From a checkpoint of a small transformer trained on Wikipedia.
Architecture: LayerNorm before each block, rotary positions, no biases in attention or MLP, untied embeddings.
Training: a variant of SOAP for these matrices, 1020M tokens, 4294 steps.
Each number is 500 + 25 x the weight over its row's rms, rounded and kept within 0 to 999. Layers, rows and columns count from 0. Numbers have three digits each. The size before them is the row's rms in percent of the matrix's.

# up: layer 4 MLP up, 1024x512, rms 0.0821, rows 924-954, columns 256-319
# down: layer 4 MLP down (transposed), 1024x512, rms 0.0751, rows 924-954, columns 256-319
# gate: layer 4 MLP gate, 1024x512, rms 0.0799, rows 925-955, columns 256-319
up924 099:433503524497481496507483526520477465523500478470481470514488517435540578471496458515538477519459503483557520490497529502483526514485504508536539516482484481491525503485526511492505510487524508
down924 102:514481540523482537484486493545487487496490480499491505453465494501482505480518512518447487492480496439593531487510537524474486504513532500542565483521480512511487550494516514455496483494540524
gate925 102:486509488458478508498498457452507510508508524520509492515523511512552497493465526512522517496492494507506528502499481474487471483520476498517495471480479513517502524495516500476456471526550501
up925 102:541542480497493493448488549512510450490554456487500502509490523493527462536496486512534540544486539472511491493481504548510514497496458498481503492556510522465506506500532451492477531496496485
down925 099:510512524497503534477476491483504494493479505518485514486537519509515493488534494495472480516472524478505501514512496486484455509519480463532479505552539510504510460491521496500501474479520510
gate926 106:552498502538539462519473482472495492524484515504497481461532533514449468467466498548517525518486517499488512500486496514483507533482471494478504543500481467471556516519508490498420513472504476
up926 101:520512529468517542504507523499501475553559477494536510508501541504519504506503509471517528517499517531530506482548547474505443473531490461480459473507483509463485505490447483494490508520476509
down926 101:531444487484484522541496502505468487546526453498542456508459512442513502495542544497491475523527548523500494488514524475500487504485474500490503480503498527509541521507524496490451453515479522
gate927 093:480484501508474493500495549509490517530458519505499480485462519509510559549529466527511494521533489466510431471468518502476494479523497457550475536521510462480475508501511491479548510522448497
up927 118:469437540502487573505489508497498505493505480497513510510526501474491505535499487529498533517554544462484523499494489516517496497471487494496431513473500476515514515526546479493497536489489483
down927 100:495491508453492504498485500465473474491460530533515515479481484497509537492477504504463547478500494461493518480505509516481475475499512497498507505504499500515518502509550520512519492505478507
gate928 098:471469515490461472530535470466525530513488487525494526506514501526526509487493506482465463543453474494489469476527449474488512494562546486505504463552508521509539450490497501481568478540504505
up928 097:532512508518477499506486492512509481524497491503456517468506457487510467492486522489520509530493490497490454482509508519489531445529487504516504515515502495438531496514534553555520495525456472
down928 101:484519500523500487522525504500493462494486488515523473476518514488496455517459505468519537513495481517489566495511494531501493505511496502514540487488489445525536487515503523516489465517476478
gate929 094:507524467541473491468473534487508496517531489547508521489482510467468469527510497492503518517478455440513458511517480505487530497461544502547471495520529473525503468521465498478453513529524530
up929 096:489449499529494543531455500484549557487453476466500508448518526502511518505510525488556488477516496528494523483521494490534466485486483473492483493475527501477506512452507478507483509453488443
down929 098:472473522499514536543465527482494518508437522501448486516487512511541492506556471506501479515494486476502492498481502473478523469536485462469494488484489521522468510512495470447486511490540488
gate930 097:521530519451482489485517449517516487485532516459513499523497480471498515457500494468485531462455446471515488549484479495480530497488471508509472447496437506507499488549488535515437506552511451
up930 102:507464479509490528478524510478528488528497485481483487467490504511516485505506467528503517524490493533488505513488510536489490444502457437498513442499481469507524482488455484483531479487486469
down930 101:550447526516497510469501489517477499495528461477547503508472498472504513501499498469459492555512461461501486530498493524523530445469502503483503489522506457511546488528510507472570486491444512
gate931 096:504495549502518478483483515533510535478500487497512527481468463500507478542526471488501499518502462494483469501538481543445491519496504452507512501495498516474493481490488537505551484494488533
up931 092:498544446468518498474523506543487482472525485515487476480499558512500504518513475490531511531438519489523514491487499471513495490500495492512493515476513496471524472496453517471486508477485497
down931 097:492494506513487502507536517487523462548537442469515472521515497531502497476456515485482501497482481532514490501522515506516528467517533485516493525464507522477504430489448480475527517515522507
gate932 113:480473566493481506500489511464490507487485504524512483504487498508505483514493502441473508487515502449508474473496479486599552452481547508483507489478502461503501505480439500465556471509520471
up932 105:508510498570535516449480509512489485494477517501488483523492493520489482513475484471515442501488517526526506490497482522467471497462500445503524522475526472494475496465556531501482519463510514
down932 098:492494491497545492477547489536520500510492517468494514531509489512507503503525474526511493468520506524473505509547533451478440510554487533488526510491520499520484513530541522508501485498535508
gate933 097:522483451513452544546501502499474499443469516464486515502534513530479489544511517508495486522456515503496448435461530503499527479460504510516504526496505492482495541490471513508519468490485444
up933 096:464502496471488514472516523481539481502516501531514491502495502512504447496500473515512483466518486486487528480492466461529514538542516517472517469539477528513537467474499477514475509530486483
down933 105:493536532517498479442524506507545505527499485566499488520476482498486487495515487520503522483531461483509532510503505471509494443524528521474535467499513519480470500510496495477473508558495500
gate934 109:513513463512510487501540497460478542518510476479476515488469525488515465491475538488541473510521500478522507509460534464494512498448470478472527493522509471494509496497507524449501532507488484
up934 104:520468471494501505480498519467517484495488490499486495561506505527488554521520523524445501516510536490479506483485476492482490529522537495550504519468544493471506470515487476491515533525527517
down934 100:515484491485501474521495502504489517537546509473495479519454463455489512465547486531540516515492542461511464496484503491489511520494536514475514449481519518503508512502487489461500513506515542
gate935 096:494464514506515459523568482489473479516507512511518474539484473516504490530507472475481518461515528503489525486503501479498535476525513515501506506528529496487490484455485507496489499531483474
up935 099:513514525504470477501503490516526508515476532524498508479480502495495543490505484533497499497533493462494528501480508493549552490503526492498510490526491502470500501449525505464514541540519520
down935 104:486519502475494522481486529485533482510503489501490483469520452501453514496488521490503474511509565485527482430507465533473487517523482501465492500514462473541500474521462476499475485495495472
gate936 100:495502491527486510501513506536498534496481505500475538535544495534504466510528490519526485531501515471527568500484531488493493454497555494486526497496483549446532454502476521532493529522493464
up936 100:488548482462524486488543486496473514489520518542491478484526505495472533476515505579471514511495499497515483510462500507491511469522421472519477535504512462482519516496481479508477545518504494
down936 106:499515485531479505529470471501488498519508494479502505530499483526560495486483495493449527510523502488535497469487553457512488526471474516484524448472501515519479505498508523518476524492488522
gate937 103:508501476465490546457512508485518487493500543536534507487519490483486464508506482500473510450492475500490490496517522496539504507507492457481476525466496525467498509540497514494467519508478518
up937 106:503484514525491507482530526528502498509460505534543512489481529518502498523497518469474528507558513477505499479556496474495493471508466477505502479501501529506491508456512491451533516533480502
down937 102:505479476505481556462462471475464467512454452510476475503496492482490436513480551537492506481539475504475525498475525494546503495499484522466496472495466540477475511495484494484484501441498510
gate938 102:447513512508527456504470498489466502475490437433480455484494492525498540539519484531557506501525500477491499526523496492507511575483510522519511509482489494546514482507502548482525459482490534
up938 096:483506516480511507474491456452522487504531505497542492463485496516468496518502484547496480506530500481498516496473508501481467491461486522507458472490448471539529500511487552491512542514515499
down938 097:526480488529495475490502502484517523479510506482508497478481534519496506482475508502489518490498489509495504534502484516512512520450458494522450506516469501539487492492505510499517491480513516
gate939 102:519474526551501484573498526470484518509470502477512474518512529516472453497497504510522451546495528512527520542544546484537511513475458476514492464546530544480521502476491478503488521469506461
up939 101:532496503502494529453544505480519506557472488482467495508540462486516512498547517486546499496524487532512497538494480492523491486495510492539539528508481531490471530500470492506538479495479522
down939 096:502526518466485519461530511487519519527497506518502526446461495478558538536491506513523490500531493463496460480497501531485480494476515479497520518500505493500516488526480482503503508527453534
gate940 098:520489476497485567516545482549522452494481494436525534484480515478513446481489485515480519492498520515505500451516487513498498518495488487501448473504529496470546493486489492463494536485509515
up940 096:574560532494514469464476521498535507463500538501502494511502513499493551476528512542541507495508477497506502517480512532517523476501504492485525484544479521490472521495490471507515499526500505
down940 101:526482550458517513501520485536509500455513513493494463494527496512485462529534508497499494493518428517516546463484492443518459511507502499461476531474493474500548497442507537522512471528503510
gate941 108:514526497490480529497542562500466474508561465467479447439500467488503489475525496487526460526541511487451505475552506519484551478514491486509537509545470478518522467456497501507491496483511485
up941 112:471495529512503479485467504489518484471492517512524540505494493514489502470484499527508532483493451536520512560505503519489462531513473510505499546504484508488499448499478545521512512490507535
down941 099:478504527517504474490503497537512491518501499486497482490476506485471498518560499502543523516463525487530520467493504497481483512496463498458520503547525520459477482487445492530487504483499487
gate942 097:546496536488486497515540437502517483488509475553530508531468500491492504526432482508485461496470493501478481504492526522457525525465499535514484483484514470485528552485519504501488502477490511
up942 100:497532547511523509481493492488506499479497467549486545496507462493494506485435486496492507523529497452495508537472483516489487498527470474501521471502463474529499510579495476534482562477459491
down942 102:503517522478508523534517534476482441494483521519478467490465488513495534489517491521509499501511524481481481496504497538462456504498495499542499476498516495503496511529488512492520481492520478
gate943 098:485504515516552487529496475520509498497492479472522503472516487487486507505539493480496469469501515504518476501474495503476474546478498470506476542483489483536521489447493572543495464489497522
up943 101:473504500511459469487485465537527546529506541516500429533510508502509525504500496484520503492495454522526489484490525514479512579501484516541530498481440486507460519506493500472513504507500493
down943 103:515520471459489454515512472475493525532558499508484504489472522484504541512463446571500527540499492503476496445532486499495492489523483439551492529529464506493496504540475482419500541516497474
gate944 099:542524459448525490535478470513460501522495470528523501532515512514466572479507495551477510516466536484468519478542513502530469497482471490511479486544569458485485497502487498512462506523519508
up944 102:490495474498547489525508521551533532481489443477506543508474541460508552499510506517470514475522503467490487510525504537532507491482456502484502507502500532505500495524504503520519501502490483
down944 103:509524454499528456532471444528455508492520439484539539494480464472513513476500480512499471509510489474461504516512507524519522515497501498520494507538522498531527534531510526442449510498535466
gate945 099:473514536507523507465520503506504507465504536492513491470526485501461518464522530576520477519512509512499449526531523514529477484514451449500499495533503474504472508512509477515518510490502537
up945 103:507504504525507529479530489512483509474458460489474502530484504473516490493488498457532500479519470417479498459519523513507519541499510504473542474491459494528509519533500503521472506444512502
down945 100:462516518514469511511492483515497514497482497507473480527494531503499482517487496493507483481479488501524483473507537510528488515563517503485531464513504477546521508466506481491520543550548551
gate946 095:447473480448524498466444511528473466458515488498478513488484491551494542507479527511488470495455514496505511508489503533449516536518500487561465473522514485465504507506505467468518461469487520
up946 094:516480466455510528491558457474507477525475469507483529509472502540500530509532514456501533496538496501486503444508496500504497491488500551512534507511527521523509521517477487484536482475470518
down946 093:446490491475493460527491512524503481470498518439542478495500513524479511506500504534509493494535495497503487543477492480527528484502524563536500481491532444498487509507478517450524505474456497
gate947 094:518455471542500520485515477515522497493499497502508508469477470555481498522505539463493513508504479511518547478492496496459527460535516492530502554520455472452533437516489483485510545501502451
up947 101:480549528454465529510488507515464517491512551482489459447441471500545513503519453516487500494470450528482510496501473475485487505519509515503521517520453450524510466504478476531510519550478480
down947 101:507545479494512508512493489509434497537460504519530501525505544512509515508518471506494521517492488481471455505497495494466505484474573488503507527487475498486500536537441535531503540525516471
gate948 102:469524534510485484534503515460447492483498527546491497508500492484479486501519526528532514521489533491547532513494504500498511514514538498527541493481469527494423521464455528456516536447488504
up948 096:490498497500508493472510494496492536475522486503463481534450529513524494491462517523515495490507532484479503474493474531461489479532507495522522509487510546497493508506521495494464478502507475
down948 096:516486492509548550476502485499499479529493493487466492512502506524491459526492475496508513519505481498525534522490505508515505495491490546464541509472472470480515523512489518544503514493483524
gate949 103:451503518461517489481461465477461513509515491452500463534532538533508543476482466460535525484525566468488509516511522457495507466465506470516476475486489517507506509492540501527522519507496525
up949 099:487474521447482499494540449525504523496457556500500458450505485487437503509542509513516511530494456503506513493526521492505492509501504445492483518503511527505471501473471529479475521504531512
down949 102:506480458486516473484489517463485529526468523522491534478523530530498514488542484475510501508482492535444490509514524465542507478484480471443498529543503536523540508532494527495517496493485515
gate950 098:520505516472541523477527520483509524521465541503472476542522518553493479513509467487557447495514521496536522462486481493489516522523553522476530472513448490497542489487499536494512529530488496
up950 096:520467546506505452468520462523534527496480477505504515479476458466481522483460560541505488501467555475567513475498487555510486496538549501536524481478476535494520519502478479552493514516509490
down950 103:562504496465519499489466462463526470528491491475495502431505498497510497516512484492504523464521503496489502521518452487510513500565485465521492493479528481523550504501525503501499485520465497
gate951 096:476500444516457526499483454505436503523513506513493523475509534443525485527496496517497485485539474472505513504527494491523524491460480490488492522449453532524470464483551522511519517541479509
up951 092:490512497499496499491472488529479531544521467501505522500494519470479497532499508510520495502476503497505513487507474499484479465507470476474496501510432475514484501468537505507468518537504506
down951 092:540504513564495480478535464503476520476528495505497541520466503523471469508495506484486470508478512506530468492516497474509529524462501523481447504489511530528460499486567517471494509485505465
gate952 104:521489551553535521480480493493509488541513491506524509514430468487525476495487472506467490473467518442522479537480516523462503484489539519486466542469513469484491488543543467495450515524504526
up952 106:498495486499510551491500525503492512500506513540501478500485530513512518499506493507481502534505543548546509482507515448570484520456488488500496459493461479501473466435411484512475461566513498
down952 092:486512518518521506501462501481516495493501508501522494531450511537504558516508498524472506498486466504495515506462491507457495499481477510486500567451507496470470480497531496503472507482442494
gate953 103:530500498470483534459532493486496483506551473521482495520472525490516550493446511532494459497461497519474473498476487480510497487501454525497506523493493497521520533528526523538525483524486502
up953 100:548499510502497539517449477521493515496485509506518523500520526476504485482483564469470557547489508532441463472508501507537542476481478490505525490534490502468480515502526473533527489514497505
down953 098:505464525432472505475486547511486520486491500478485501489478541489495486490487507501496473494471511520506484470500508504530497478556481476506515483542528521505549471515534527466531524518527527
gate954 098:518548460475522530516526506491509512482489494506530499512503452493489498518478525540512532526537513524519511483479492491459506529452493447491477464466479487502490543482431472483506467490505492
up954 104:477469500494488499435521493518508470483480498513491494525507500471492495506511482473493508528521544548487514466514471486520492509464494507533461496526465524491529524516490544510505525470470482
down954 099:536531542512510498506516506520454466526529514490513512459499542511487519477484491551515495524506468538473518486501461515527503458485464523449480488476501484495518535527478536512523493501543491
gate955 099:514497530448458527478525449472527506539545435495459524509483522519525452481470503551493476481525533469484524497542506508479510486515494469506496519446501488484507528498464501517506524483472501